{
  "num_hidden_layers": 8,
  "hidden_size": 96,
  "num_attention_heads": 4,
  "num_key_value_heads": 2,
  "head_dim": 32,
  "intermediate_size": 384,
  "vocab_size": 840,
  "hidden_act": "swiglu",
  "norm": "rmsnorm",
  "norm_place": "pre",
  "norm_eps": 1e-05,
  "positions": "rope",
  "rope_theta": 10000.0,
  "rope_fraction": 1.0,
  "qk_norm": false,
  "attn_scale": 0.177,
  "bias": "qkv",
  "tie_word_embeddings": true,
  "parallel_block": false,
  "init": "uniform",
  "init_std_qkv": 0.0486,
  "init_std_o": 0.0,
  "init_std_up": 0.0486,
  "init_std_down": 0.0,
  "optimizer": "muon_variant",
  "learning_rate": 0.00861,
  "lr_mult_o": 1.05,
  "beta1": 0.93,
  "lr_head": 0.011,
  "max_grad_norm": 1.0,
  "warmup_steps": 200,
  "schedule": "wsd",
  "decay_fraction": 1.0,
  "decay_shape": "square",
  "final_lr_fraction": 0.0,
  "batch_tokens": 16384,
  "max_seq_len": 256,
  "doc_mask": true,
  "train_tokens": 127600000,
  "max_steps": 7789,
  "dataset": "wikipedia_en"
}
Each number is 200 + 30 x the weight over its row's rms, rounded and kept within 0 to 999. Layers, rows and columns count from 0. The size before them is the row's rms in percent of the matrix's.

# layer 5 MLP down (transposed), 384x96, rms 0.0937, rows 128-152, columns 0-95
104,170,186,189,207,258,189,206,211,230,207,182,170,277,210,167,144,228,168,182,222,219,196,186,212,218,189,187,222,210,217,191,220,226,137,209,239,226,214,181,158,185,183,201,151,247,145,204,211,148,270,206,225,205,156,225,181,203,197,205,210,208,188,226,154,240,212,209,231,230,197,176,213,203,151,202,183,206,184,284,190,223,197,258,211,252,213,187,186,216,213,182,269,188,224,248,160
097,194,233,145,158,169,199,192,167,196,187,183,207,212,147,226,190,213,220,224,207,198,193,261,254,233,241,223,244,213,202,149,194,194,188,261,166,177,184,219,141,216,247,207,169,212,174,238,182,199,224,160,157,214,205,206,181,226,198,245,240,231,181,200,201,242,181,156,155,228,171,181,212,229,224,223,218,132,203,197,210,172,189,238,173,141,179,210,210,193,236,206,206,138,250,232,170
094,189,243,214,177,137,252,181,220,189,240,166,190,170,223,230,212,234,241,221,205,184,192,199,190,195,206,257,204,201,202,200,168,217,154,182,221,199,191,203,273,210,147,192,174,235,210,229,259,152,209,219,215,190,160,164,216,168,114,192,207,190,205,177,145,212,188,194,164,213,194,196,217,239,263,255,146,220,171,185,144,220,208,236,212,177,183,189,206,174,218,195,195,139,198,213,221
095,205,197,221,206,236,201,177,200,167,181,168,197,168,218,193,163,216,200,196,189,146,195,188,256,264,205,159,243,180,191,138,223,192,205,186,188,194,238,230,219,156,204,147,194,225,241,165,207,222,218,214,198,232,227,221,241,178,168,210,206,182,250,203,164,201,230,227,209,157,198,188,176,205,156,226,170,148,176,132,259,189,253,142,204,239,225,158,139,210,187,207,243,169,177,186,172
105,238,154,235,179,201,162,198,242,225,169,186,241,191,210,241,223,195,170,223,234,241,252,153,212,223,225,190,199,204,193,172,198,229,269,178,171,208,225,248,189,253,230,209,253,238,186,177,182,236,135,216,150,247,212,252,183,201,197,173,202,208,172,143,172,212,218,213,225,209,282,239,173,233,193,202,202,187,216,152,185,180,211,160,211,186,229,207,241,197,220,154,194,198,189,215,197
106,206,199,216,228,243,174,160,137,212,223,197,158,214,168,215,149,229,180,200,171,160,189,203,252,238,188,209,215,190,195,198,183,256,212,222,204,171,268,209,236,161,189,146,211,208,196,119,229,228,204,197,222,261,238,163,227,182,152,219,252,220,188,209,232,174,177,190,195,237,218,197,226,185,207,225,164,155,165,187,261,194,252,185,172,191,226,221,204,179,192,212,220,165,225,234,165
100,188,201,188,158,184,188,163,165,238,231,148,218,169,221,231,185,257,231,165,198,172,169,180,206,215,201,234,201,140,166,212,176,248,189,198,195,192,156,210,139,231,216,219,213,162,257,180,225,172,219,199,205,200,159,248,214,264,183,268,203,178,222,195,189,173,246,200,208,264,238,189,179,233,213,214,199,212,196,194,214,189,239,203,109,225,199,166,198,209,195,227,262,191,207,177,201
092,201,228,148,202,156,198,147,197,258,176,186,204,174,234,256,235,201,218,244,201,192,228,248,211,145,183,237,167,199,196,169,225,236,208,183,259,193,197,191,225,200,196,198,233,229,193,215,266,221,195,208,161,263,290,202,190,182,159,200,219,199,182,156,217,204,146,198,185,236,173,204,192,194,183,238,223,188,244,216,219,159,246,185,139,182,204,229,232,194,168,207,217,188,204,207,163
113,278,148,192,187,134,207,200,208,228,193,215,167,205,202,178,184,219,199,210,222,168,159,272,171,199,147,223,193,223,159,207,235,218,196,221,168,228,218,195,137,195,137,245,172,245,191,214,222,210,187,221,197,186,202,166,195,189,235,283,268,192,183,215,254,207,164,186,167,165,189,236,205,191,180,207,177,199,190,230,211,189,171,208,235,219,190,174,164,231,221,197,253,195,190,232,169
094,209,227,219,241,214,178,186,186,215,222,229,221,232,253,210,187,267,202,220,244,252,206,176,242,219,141,161,168,216,185,240,180,246,202,203,199,178,254,236,149,197,147,240,160,232,178,162,210,254,221,155,223,208,248,254,169,210,180,251,207,235,206,201,218,180,219,196,220,202,187,203,219,185,203,162,210,203,220,215,223,243,171,221,211,262,144,191,209,220,165,220,186,193,161,170,222
091,194,211,170,207,191,159,209,218,164,190,175,201,161,234,230,186,172,238,194,208,220,212,158,220,193,217,205,254,171,210,145,196,242,233,230,166,193,218,210,223,216,222,211,164,176,176,230,207,182,168,239,198,182,262,236,241,180,180,225,211,206,168,208,154,235,212,189,188,231,231,223,184,154,195,220,218,237,163,196,210,137,170,242,207,147,133,181,204,202,166,187,213,179,238,246,300
097,180,163,195,203,219,115,217,219,218,207,179,215,236,216,135,175,211,205,221,271,194,194,244,178,166,188,213,190,187,178,221,154,224,218,188,242,150,254,118,253,133,155,166,186,234,233,200,227,203,199,211,182,204,245,189,209,156,215,181,184,216,200,214,199,178,184,174,248,197,234,213,180,202,166,214,204,195,250,188,210,176,198,230,203,230,228,201,195,238,163,195,238,227,171,227,159
095,217,223,230,183,270,194,221,204,179,214,216,152,158,169,201,180,205,232,174,232,230,204,237,190,250,175,196,187,203,166,187,212,229,197,228,152,202,188,205,165,213,176,187,215,187,186,211,194,210,178,230,264,195,243,185,228,182,170,214,165,196,225,134,102,177,144,164,209,208,213,202,232,250,241,253,208,189,219,155,237,216,211,177,191,237,219,178,233,201,163,208,157,159,240,247,204
102,203,138,233,203,258,197,185,150,263,261,221,213,146,124,207,172,184,195,186,210,220,193,185,171,193,209,197,197,191,190,194,199,229,178,150,166,188,175,185,204,193,145,169,196,205,191,175,206,157,136,221,225,198,204,160,174,228,229,210,162,210,220,209,226,250,219,167,188,177,179,199,241,176,172,167,211,185,209,256,176,229,194,207,172,167,156,180,151,174,204,208,243,190,134,201,250
103,230,203,136,252,224,219,203,194,237,218,172,188,172,214,148,231,201,173,181,148,204,215,176,167,172,205,152,208,233,227,246,223,261,183,168,170,127,182,212,230,157,211,169,213,176,178,175,253,156,150,189,171,221,198,187,156,174,229,175,215,168,196,222,240,198,196,234,239,159,227,206,187,244,227,193,191,209,232,200,207,191,252,205,197,173,176,221,192,200,241,195,201,183,159,124,209
109,153,208,218,182,145,166,229,204,226,194,221,224,177,185,216,211,239,183,238,217,198,208,185,168,234,144,205,200,207,161,218,238,190,166,177,181,215,222,152,208,241,207,238,199,150,207,196,244,211,135,225,176,189,226,248,235,238,190,188,163,282,221,147,219,197,188,213,195,226,206,203,265,226,228,213,192,214,196,236,203,180,159,232,192,132,237,172,162,184,178,227,170,186,137,212,190
097,219,196,244,195,144,185,202,184,147,165,179,226,169,236,197,204,209,168,227,185,169,179,170,174,241,205,197,178,186,215,195,185,216,187,188,227,210,155,222,210,241,172,210,237,254,122,185,169,156,199,201,182,184,216,204,206,175,125,158,177,185,176,193,223,256,176,199,209,154,210,259,234,177,229,187,191,238,196,244,193,167,174,160,187,194,262,168,227,217,217,202,212,203,180,287,177
101,171,190,213,211,175,235,213,221,224,240,242,201,164,208,230,205,208,178,152,177,163,149,201,218,214,168,172,182,168,187,245,172,252,209,210,180,184,200,183,142,152,237,191,191,179,209,179,199,205,240,223,193,217,175,233,169,182,166,201,183,190,214,191,164,246,170,212,276,202,186,185,138,245,217,197,150,170,187,207,185,219,194,247,225,197,178,199,122,271,252,184,223,182,184,229,253
097,168,157,196,210,269,200,178,211,180,201,225,204,190,289,121,176,191,226,199,169,224,215,199,198,227,194,156,165,212,144,215,155,202,262,222,182,226,218,203,220,150,196,175,208,166,194,189,222,222,218,188,181,177,220,229,260,196,201,225,154,150,196,226,215,228,198,250,209,223,193,192,190,231,219,171,173,229,203,203,222,210,251,146,236,218,175,173,181,205,232,186,262,154,232,193,226
099,214,233,156,251,203,131,180,210,167,261,179,148,193,232,230,222,220,195,222,223,158,200,157,222,238,227,254,206,157,211,233,177,177,235,198,194,173,235,239,189,176,202,226,188,215,233,202,203,192,227,145,227,252,222,165,224,195,243,225,193,206,163,223,185,215,195,224,212,194,172,238,190,210,176,198,203,173,176,206,164,149,201,200,216,161,283,232,178,177,221,194,231,132,209,237,234
095,196,212,244,180,252,195,200,235,247,187,152,188,192,225,168,198,146,213,170,235,171,249,186,189,207,217,156,210,191,184,144,215,225,243,281,176,185,155,183,219,171,183,233,168,178,185,174,161,191,193,184,132,218,211,156,205,193,176,209,192,164,196,252,179,239,207,218,208,140,195,167,188,182,200,232,195,152,183,197,204,206,182,160,201,202,146,173,218,195,242,143,131,218,221,207,195
090,228,212,159,211,162,203,223,261,220,211,227,229,215,224,208,198,207,183,208,189,171,241,193,217,220,183,273,233,144,169,174,240,167,219,174,217,224,222,214,218,237,195,218,172,255,239,156,271,165,238,147,136,191,205,180,265,151,195,196,188,205,260,224,187,159,187,206,197,198,175,193,203,238,227,194,186,171,221,226,162,197,184,238,202,175,181,212,202,197,213,202,209,166,271,219,226
097,200,256,179,217,209,242,194,238,128,233,208,230,204,182,231,211,190,256,200,242,216,198,175,235,166,201,165,211,204,214,196,211,216,227,129,228,196,236,169,164,202,225,196,119,279,169,219,218,219,246,228,221,191,219,221,205,199,203,160,156,206,223,183,227,200,192,165,236,234,183,228,184,228,218,207,190,217,225,263,190,203,209,221,200,276,188,203,195,175,188,207,241,187,192,224,264
091,263,203,218,225,187,188,162,188,208,206,202,189,218,175,189,207,218,217,247,243,213,229,171,209,206,240,162,199,144,200,273,208,217,213,202,178,202,251,222,169,192,180,243,227,213,232,185,210,214,184,141,164,183,219,223,191,166,198,215,205,115,219,216,231,247,211,167,183,216,233,219,171,272,182,183,168,242,171,191,151,196,193,264,196,250,191,225,190,133,177,230,184,238,214,184,213
103,243,171,237,202,164,146,202,201,216,204,195,165,212,257,281,186,210,214,158,201,183,170,209,242,154,213,238,154,198,206,213,202,180,220,159,179,183,194,173,175,237,232,186,180,239,176,198,177,173,235,260,241,224,228,146,191,186,166,139,167,248,220,207,185,170,193,230,168,261,220,219,240,185,164,214,203,198,190,182,185,141,241,159,222,152,189,199,180,221,201,184,189,238,187,217,214
# layer 5 MLP gate, 384x96, rms 0.198, rows 129-152, columns 0-95
092,303,184,209,168,203,218,254,201,210,208,236,199,200,128,190,175,234,213,157,162,211,201,198,249,166,195,241,198,231,191,190,206,205,178,210,205,173,182,238,194,215,223,169,219,222,209,225,183,196,169,263,161,124,174,187,213,212,215,191,202,151,175,191,207,228,174,175,182,163,219,223,222,196,195,188,175,185,208,167,210,263,255,273,220,204,188,189,206,136,224,157,179,231,189,208,177
099,155,229,176,174,252,187,171,167,224,165,190,208,164,166,198,228,243,207,180,184,248,140,176,200,201,172,157,197,161,209,239,181,202,125,179,233,202,205,222,223,223,143,177,202,213,255,244,190,184,210,222,246,154,166,193,193,207,160,212,198,199,229,148,183,216,201,161,190,206,157,211,174,181,223,232,239,170,256,161,168,195,200,171,143,186,207,199,165,214,151,222,188,163,160,167,214
098,208,166,235,175,256,201,240,190,223,193,211,223,190,197,195,223,152,144,207,191,221,175,239,233,207,168,218,243,149,218,203,144,144,172,202,190,175,198,227,169,151,238,209,188,239,239,150,211,202,155,180,233,256,242,262,212,195,206,214,207,255,175,275,205,239,212,174,191,205,237,192,208,204,230,200,215,178,240,207,170,184,179,223,138,182,261,204,222,176,212,195,237,200,211,200,204
101,191,249,197,250,230,175,168,195,188,175,199,233,203,260,226,226,170,242,174,213,170,230,245,224,207,168,206,212,169,165,208,196,166,202,276,210,168,195,190,202,218,149,187,157,107,209,230,224,173,224,205,207,220,224,186,209,226,202,242,211,157,200,250,196,176,188,181,224,214,140,137,170,188,181,199,208,224,156,233,159,179,183,196,186,215,172,227,131,219,211,216,195,234,193,167,168
104,200,226,221,196,204,212,189,180,264,206,204,166,230,148,189,204,268,225,138,207,213,147,163,205,231,243,175,181,197,202,82,191,189,224,204,205,199,189,229,266,216,221,217,226,203,194,212,149,211,186,203,224,162,191,174,220,198,182,228,174,240,171,149,264,200,177,244,228,191,186,183,243,174,171,173,222,217,203,241,209,209,240,179,170,211,231,217,196,223,182,198,162,198,186,228,234
097,267,169,211,250,206,203,186,202,273,199,210,200,175,206,192,226,191,189,207,205,216,186,196,223,211,182,228,167,245,181,190,189,188,192,151,201,227,199,129,172,235,182,153,206,185,205,173,208,231,201,194,184,179,137,177,243,151,161,226,163,213,227,162,184,242,223,146,178,195,256,236,205,187,224,199,230,235,190,166,212,166,232,190,287,221,189,237,213,199,190,189,230,158,241,239,248
094,150,175,183,194,218,176,160,255,184,167,136,189,243,248,170,230,257,184,226,162,215,228,207,207,158,216,154,216,194,232,197,230,221,162,169,198,198,197,204,239,230,190,170,207,161,169,206,215,219,184,197,167,217,206,262,207,193,155,210,183,200,221,200,179,147,205,211,100,127,233,218,172,215,229,226,254,223,225,203,227,207,165,174,186,209,181,195,212,171,225,202,217,149,192,182,186
103,185,146,155,232,187,172,195,160,193,209,196,173,234,197,161,246,251,210,190,220,185,192,261,225,184,210,201,167,252,200,203,180,185,216,249,189,165,205,151,237,211,226,213,224,201,225,162,195,227,182,193,238,114,237,175,235,252,178,210,190,238,236,239,145,202,199,170,196,170,206,204,157,171,202,229,168,159,217,213,200,219,189,187,244,276,168,203,202,195,219,257,181,164,212,203,226
095,210,232,206,144,247,171,201,230,208,156,230,168,247,211,209,202,180,166,211,167,224,187,201,205,174,194,214,192,155,169,192,268,200,225,161,172,164,191,197,187,229,207,195,166,199,179,201,160,225,202,163,186,144,211,151,247,232,179,163,221,197,222,240,105,213,231,199,175,165,179,223,175,190,222,245,225,195,162,242,183,208,233,165,192,231,188,205,147,261,166,218,202,149,183,190,232
092,222,152,221,145,214,216,226,157,197,205,215,263,254,245,224,222,283,133,183,185,216,178,217,175,214,180,196,189,173,237,180,173,186,208,219,144,183,170,191,207,178,218,157,239,172,166,215,159,195,168,231,228,222,174,199,143,210,130,199,181,219,167,174,198,206,182,208,214,177,165,175,225,181,222,159,212,179,205,254,174,162,210,229,209,219,203,166,195,227,199,265,225,227,218,180,215
098,151,166,173,243,188,234,196,231,224,142,168,213,151,208,185,188,257,217,203,210,226,181,233,187,217,197,196,152,144,161,195,181,265,195,241,219,156,221,230,217,190,172,195,183,193,209,225,212,213,173,195,204,181,216,207,169,158,165,227,221,168,233,233,164,123,188,161,207,205,237,215,207,183,173,186,156,158,163,189,222,167,228,177,213,231,229,239,126,228,228,208,208,209,194,255,226
106,189,173,231,201,171,185,224,172,170,240,198,198,215,203,158,163,213,218,152,183,206,220,159,165,250,167,164,243,207,171,222,159,189,191,168,191,206,208,231,228,166,168,182,177,176,159,190,221,177,194,190,208,202,208,262,218,202,128,240,207,178,159,188,171,232,191,229,165,220,185,139,177,202,246,207,210,232,221,221,208,212,145,153,167,186,154,187,226,180,162,133,214,131,159,215,230
106,188,238,230,241,192,163,215,243,192,210,234,200,221,222,214,227,256,154,232,177,217,211,243,225,207,209,184,220,185,209,166,216,189,252,185,249,189,200,191,280,150,192,145,216,188,190,224,228,148,186,149,206,203,148,239,200,165,180,183,264,164,213,183,206,179,184,161,170,156,258,175,203,199,205,209,180,205,194,181,208,205,213,204,215,146,270,185,202,208,152,233,238,231,194,231,231
109,211,165,213,181,262,233,187,181,229,185,212,189,172,189,185,217,242,224,216,198,152,197,202,174,220,140,213,147,277,217,230,179,216,227,247,214,211,237,237,166,120,171,152,218,211,254,191,213,145,154,198,201,237,224,220,185,213,188,195,209,193,194,229,193,154,149,260,239,220,221,233,177,215,195,223,252,171,146,217,219,240,204,177,187,225,190,190,236,195,212,234,209,187,219,206,196
101,162,196,253,192,191,216,205,260,225,218,241,257,174,173,259,206,230,211,224,192,177,237,200,199,187,209,239,228,231,135,153,192,169,158,164,196,151,222,177,214,248,190,224,210,188,259,217,224,270,225,132,199,170,217,219,184,175,198,209,148,211,193,185,215,237,204,234,212,173,183,190,249,204,181,153,226,215,194,245,227,207,183,217,204,165,236,188,183,191,157,236,181,190,248,223,202
103,171,200,186,258,185,191,165,273,254,205,181,227,183,140,161,190,208,217,187,174,231,248,207,190,197,249,140,212,174,119,181,197,226,239,194,197,187,224,215,244,204,211,210,184,194,249,250,189,234,221,170,230,237,204,183,155,239,209,183,199,232,250,228,210,158,233,196,239,214,210,205,238,200,220,252,171,186,216,218,182,213,218,195,198,213,160,186,148,234,173,212,208,139,180,189,206
101,203,168,200,179,159,155,173,192,208,202,185,145,224,195,242,208,208,196,187,229,201,214,254,200,244,215,187,233,200,128,204,239,247,180,241,170,190,205,227,242,208,231,205,206,159,152,112,206,213,208,180,188,158,244,181,243,177,189,161,156,226,190,200,249,189,221,258,201,185,203,193,208,207,204,177,190,205,172,272,189,193,173,214,255,178,146,184,224,194,181,232,190,164,259,213,205
101,206,186,244,205,172,197,158,173,200,143,223,253,178,245,238,264,228,184,254,203,173,185,244,207,208,197,198,201,168,209,135,179,203,174,179,271,182,225,193,200,205,181,176,193,213,146,262,216,204,225,172,194,206,246,222,177,214,204,194,218,263,232,161,182,208,218,175,173,218,194,196,250,176,175,203,199,200,209,227,195,204,231,202,158,188,189,218,140,190,236,250,250,188,164,222,132
092,207,185,206,193,211,193,212,235,240,156,228,191,236,203,230,209,178,196,153,199,295,226,215,191,188,165,250,262,184,229,197,201,245,195,185,211,221,266,166,189,188,182,158,177,195,153,252,252,175,174,224,189,194,236,178,172,185,156,227,204,159,177,167,194,223,295,172,220,182,216,189,216,208,207,212,227,198,240,171,192,224,190,223,213,183,209,179,219,197,167,250,190,237,236,170,155
098,217,189,205,193,204,220,190,136,170,211,146,286,225,155,178,210,217,210,196,226,248,179,214,275,220,241,153,196,171,177,222,165,202,215,203,205,192,211,171,289,189,207,139,183,189,181,192,232,212,229,170,200,192,159,232,195,167,214,161,181,158,177,246,171,181,165,207,188,218,191,246,190,205,223,233,205,176,214,224,217,160,205,172,248,197,225,167,175,171,194,226,265,203,205,235,200
088,166,191,269,233,180,223,200,213,191,114,156,222,211,194,187,145,180,196,154,209,202,212,191,147,173,219,202,167,190,144,233,182,223,186,175,199,174,160,219,195,156,209,179,183,181,271,212,197,239,189,162,255,222,161,252,203,214,190,207,186,180,143,181,227,235,196,144,182,183,236,210,210,179,178,225,206,219,159,202,208,191,212,157,230,200,187,200,209,192,193,133,246,217,146,201,173
102,177,183,126,176,219,168,184,234,230,218,157,252,188,264,157,250,218,182,202,259,217,174,209,244,125,207,216,201,210,170,182,176,242,189,193,167,207,225,176,202,205,257,192,185,135,181,193,198,172,177,187,166,212,220,204,255,249,204,210,188,194,188,207,176,273,174,173,196,169,161,206,151,164,207,217,198,232,233,186,142,211,169,207,213,214,172,225,195,199,177,178,195,174,233,177,190
099,195,174,226,261,194,177,269,200,205,163,196,200,247,214,186,220,205,200,210,212,231,173,190,232,205,208,215,176,204,220,189,214,182,178,157,174,198,131,244,221,253,269,190,223,220,257,238,143,273,165,217,146,159,192,158,203,178,224,201,170,227,222,175,191,241,240,162,235,199,164,218,210,152,208,169,184,207,147,231,167,198,196,230,180,186,211,234,223,173,197,226,226,216,175,202,216
104,208,204,199,233,211,218,139,155,180,157,160,243,214,146,195,172,193,207,244,188,205,198,211,209,223,190,218,287,174,207,209,210,175,178,206,193,202,192,232,246,228,148,225,205,179,182,208,159,157,182,188,227,131,168,281,221,194,174,206,242,206,203,174,172,195,214,195,213,191,192,170,194,230,201,215,205,205,211,197,205,245,167,178,116,198,180,189,211,182,152,243,158,227,153,179,252
# layer 5 MLP up, 384x96, rms 0.205, rows 129-152, columns 0-95
101,249,197,209,167,212,182,188,256,181,207,268,218,161,243,205,184,150,224,206,155,216,212,196,165,200,173,224,186,221,215,224,191,166,178,189,166,243,193,178,225,237,196,165,202,200,140,194,187,228,218,209,221,164,149,192,239,211,184,185,215,198,193,154,154,203,189,138,158,193,114,221,191,245,143,213,189,214,214,131,189,153,177,167,202,215,219,177,182,195,200,211,258,228,163,196,219
098,259,227,210,137,238,207,200,165,201,215,197,255,223,199,215,194,170,209,218,236,200,207,203,193,214,182,222,258,234,233,235,229,217,201,203,224,234,192,177,188,240,200,182,204,220,157,179,240,120,162,142,218,223,158,181,238,174,228,216,237,205,174,231,197,227,227,230,190,168,180,249,227,258,182,184,166,216,121,204,230,183,187,262,204,202,232,187,222,168,214,212,206,210,152,195,234
097,231,241,215,220,170,221,217,188,233,212,264,183,153,156,189,131,232,247,156,205,240,217,183,207,195,184,185,200,190,224,225,125,202,226,204,205,211,195,216,161,243,154,188,214,211,218,216,250,173,198,230,232,191,205,208,231,203,226,157,166,215,173,193,166,196,188,162,115,200,224,177,224,208,190,242,186,194,208,131,219,167,172,232,196,148,194,180,215,169,174,180,154,209,166,224,245
102,163,202,209,214,162,186,206,196,206,177,165,191,203,183,179,177,197,194,206,210,209,219,208,188,177,240,183,261,238,215,217,204,174,138,207,277,218,197,158,240,204,221,166,164,125,173,199,195,159,208,193,214,199,182,206,179,232,192,173,228,197,200,126,238,240,198,201,211,176,128,189,171,230,164,214,195,164,156,240,121,169,193,210,202,226,215,187,142,205,214,250,222,225,181,193,258
106,199,169,249,247,192,221,158,155,227,186,242,241,230,214,194,197,234,195,148,204,171,239,194,203,230,156,171,186,259,206,194,173,186,189,162,194,208,210,226,200,204,189,201,198,247,202,157,165,173,183,205,231,188,209,214,177,143,171,169,137,182,226,207,227,227,216,253,186,205,164,188,290,181,175,241,241,177,219,196,221,182,151,175,258,239,202,204,212,139,195,221,184,223,211,219,160
098,200,176,190,217,202,213,184,195,138,226,217,199,193,157,187,185,140,203,174,173,194,142,189,193,218,228,228,149,193,153,146,195,227,212,211,222,192,234,170,217,204,231,228,146,138,210,169,214,198,238,179,155,203,235,177,212,234,196,186,215,198,178,210,230,196,205,230,182,256,179,211,135,113,204,175,200,174,204,198,161,151,225,225,264,165,185,227,182,217,193,179,154,265,198,196,208
096,207,236,200,192,196,204,226,197,157,220,222,208,249,186,190,130,179,195,266,197,179,204,157,151,250,227,183,199,188,185,143,207,188,179,198,166,220,239,170,215,213,200,192,197,183,193,242,196,149,204,119,150,153,192,160,184,197,180,203,189,152,179,224,206,192,198,186,221,274,250,198,217,180,233,163,205,180,175,174,208,179,215,256,205,206,257,234,217,191,169,146,199,202,185,248,160
109,256,192,181,209,222,177,194,203,173,172,181,206,194,246,216,184,173,163,205,182,221,206,245,211,218,195,205,170,241,245,202,248,242,151,208,202,219,198,225,235,153,201,189,191,137,243,185,185,159,198,191,231,195,178,239,175,204,148,223,188,198,238,229,224,232,196,255,174,198,174,300,151,192,222,236,152,181,177,219,216,163,202,228,174,176,186,211,173,164,254,165,170,160,224,167,224
100,129,169,248,241,164,203,239,246,232,173,254,192,220,149,162,157,206,225,231,201,179,167,208,177,208,149,210,221,178,177,210,222,196,247,243,194,185,213,169,202,198,217,218,206,196,230,242,193,184,221,242,220,188,228,196,206,215,235,182,126,230,193,181,186,195,201,204,173,189,163,201,196,249,246,119,184,205,210,173,236,196,200,191,218,169,162,174,209,177,223,165,253,254,237,242,204
100,209,243,220,186,200,227,217,224,199,253,210,221,251,238,220,222,206,167,183,200,195,188,186,210,234,230,167,234,209,223,204,210,226,247,156,174,201,192,165,201,161,169,230,186,210,218,256,225,207,213,213,229,201,165,145,167,217,220,223,228,165,122,175,166,186,197,217,173,180,184,248,213,193,158,179,178,182,252,165,144,159,211,221,198,161,164,160,153,210,198,133,276,209,174,199,197
101,156,202,235,180,204,266,206,165,222,200,230,172,220,224,222,230,228,232,212,188,202,258,172,181,199,219,212,244,180,175,229,255,197,197,210,214,225,177,218,214,242,263,219,189,148,204,203,236,225,213,159,164,144,192,173,136,207,225,178,158,184,216,186,225,195,253,202,195,193,184,205,184,159,213,191,221,163,230,246,178,221,201,255,140,128,195,205,198,198,162,171,229,236,187,145,197
096,205,191,234,162,225,204,185,214,236,181,206,185,160,233,229,271,180,187,172,219,204,130,234,189,142,229,234,192,164,250,197,224,213,213,145,259,198,195,149,193,166,175,213,143,174,235,190,190,204,197,176,187,189,209,147,158,207,262,231,240,211,158,211,239,185,210,210,184,237,203,250,205,164,144,175,188,226,221,175,208,229,233,202,214,171,211,171,170,197,204,204,231,254,210,230,175
101,185,172,242,170,181,172,202,256,199,225,160,221,192,230,186,226,204,233,161,208,210,186,176,191,201,218,222,178,216,243,162,175,195,144,161,190,190,171,229,177,199,214,260,201,202,198,206,167,230,221,196,228,192,201,238,238,130,222,162,149,182,208,233,165,202,138,145,207,179,243,202,253,169,250,147,146,238,210,195,179,203,191,166,227,146,199,178,211,145,206,206,254,181,195,198,177
105,143,148,203,177,193,187,217,202,226,194,194,177,128,166,187,212,199,239,236,194,225,151,236,218,228,186,206,192,173,182,197,131,193,229,180,207,214,195,198,157,248,177,264,193,221,177,170,229,187,165,200,184,165,200,219,207,172,197,181,146,228,147,199,190,188,262,192,223,260,191,213,238,225,221,234,138,187,228,185,140,226,229,185,222,210,182,159,181,227,160,165,204,173,250,177,194
112,269,197,219,210,199,191,192,181,224,183,182,175,180,226,143,252,140,185,205,199,207,178,186,233,196,190,191,145,238,253,213,194,188,192,205,210,262,169,211,198,204,171,155,254,237,146,196,243,158,207,274,178,195,186,180,239,240,183,166,213,232,199,197,166,167,219,173,237,191,196,241,200,239,236,275,188,220,221,182,166,192,189,172,240,225,220,189,175,171,179,160,168,208,196,173,224
099,271,253,200,186,212,220,139,213,198,194,225,214,194,194,220,158,196,168,227,219,135,198,179,230,217,170,185,222,287,162,188,202,219,201,159,200,197,225,258,201,130,210,143,193,197,137,183,203,209,205,260,212,220,185,172,154,192,234,208,258,181,163,228,205,190,225,183,270,208,157,185,192,214,192,209,190,196,170,211,224,172,200,219,185,190,198,194,154,242,171,215,205,183,180,215,165
098,196,172,195,227,155,220,167,209,249,215,158,175,223,277,213,206,225,168,191,201,133,235,208,174,194,209,147,168,223,312,208,213,214,187,212,196,179,163,208,199,259,175,169,195,197,251,209,232,149,219,151,195,192,164,221,169,222,194,261,206,203,172,201,182,228,231,161,188,155,190,203,220,190,182,192,195,202,198,197,177,148,185,170,219,158,191,210,206,186,196,166,261,221,199,212,219
096,245,241,197,183,257,190,190,164,163,189,181,184,212,200,277,189,137,214,200,220,192,189,194,192,224,241,187,214,179,192,226,167,245,180,217,202,193,228,207,169,189,158,163,223,201,198,200,163,236,169,160,193,205,214,158,180,208,191,172,213,256,204,200,222,196,192,238,187,223,201,142,148,253,258,169,239,249,227,167,171,184,194,202,227,225,210,205,211,274,183,175,198,198,253,254,253
092,233,217,204,261,188,206,184,200,174,228,177,186,164,192,207,159,219,199,171,254,149,202,184,165,155,177,162,183,220,162,179,239,280,223,176,199,205,166,208,171,183,219,209,166,244,210,197,167,206,195,244,200,245,243,200,216,200,194,178,215,191,226,163,243,166,195,200,188,219,170,170,188,197,265,195,172,169,216,183,260,209,227,183,241,144,169,152,267,228,175,189,151,188,231,200,230
097,209,205,174,238,190,210,231,157,200,150,186,205,213,215,209,211,196,234,202,213,180,200,219,216,185,260,179,229,243,188,185,196,169,169,214,172,200,172,201,235,185,160,201,173,250,154,210,249,230,203,155,200,209,194,197,170,208,255,192,224,182,151,177,206,169,178,210,198,225,194,195,141,240,204,274,213,193,277,204,265,218,209,187,176,242,265,222,183,154,211,130,138,188,189,197,214
089,209,187,220,216,204,199,146,159,190,235,202,222,157,206,151,237,199,201,222,188,210,157,231,207,216,217,228,172,239,225,209,204,167,185,174,181,195,236,200,156,217,191,161,229,127,165,201,239,199,216,246,216,178,191,189,135,193,271,174,217,187,206,235,164,230,244,258,215,203,196,222,229,136,136,187,219,211,241,203,240,188,194,182,212,276,197,223,204,151,208,197,163,165,230,205,201
098,220,187,255,175,188,216,243,198,212,184,201,189,172,142,199,182,179,249,161,145,189,179,219,217,174,208,192,193,191,230,216,139,241,233,195,209,188,195,199,221,184,233,167,204,223,183,139,159,147,249,210,230,163,219,178,175,195,183,182,205,209,182,216,192,168,229,194,141,220,264,190,206,234,230,222,154,215,211,132,212,181,264,187,215,145,151,205,203,185,168,177,153,176,238,195,242
092,258,215,218,182,175,172,241,199,164,179,186,215,248,151,250,216,187,158,181,175,192,122,210,217,184,185,173,143,200,168,187,182,230,237,222,186,164,188,225,178,181,178,183,206,168,237,224,224,226,217,172,220,201,174,236,264,229,174,174,186,261,179,251,174,206,223,175,200,199,242,232,199,193,224,190,184,196,208,193,227,148,217,147,199,236,154,201,236,223,154,235,189,216,180,205,130
104,222,173,210,148,188,226,218,135,157,191,160,183,248,242,150,228,225,187,168,206,246,170,253,159,215,187,252,274,212,227,184,232,197,180,209,209,196,215,227,208,224,156,176,169,197,152,204,169,188,216,158,213,169,153,205,253,177,196,196,261,224,186,185,145,216,207,199,175,225,230,227,213,215,163,202,195,200,194,211,221,216,201,212,205,235,220,261,175,248,190,229,145,170,185,179,216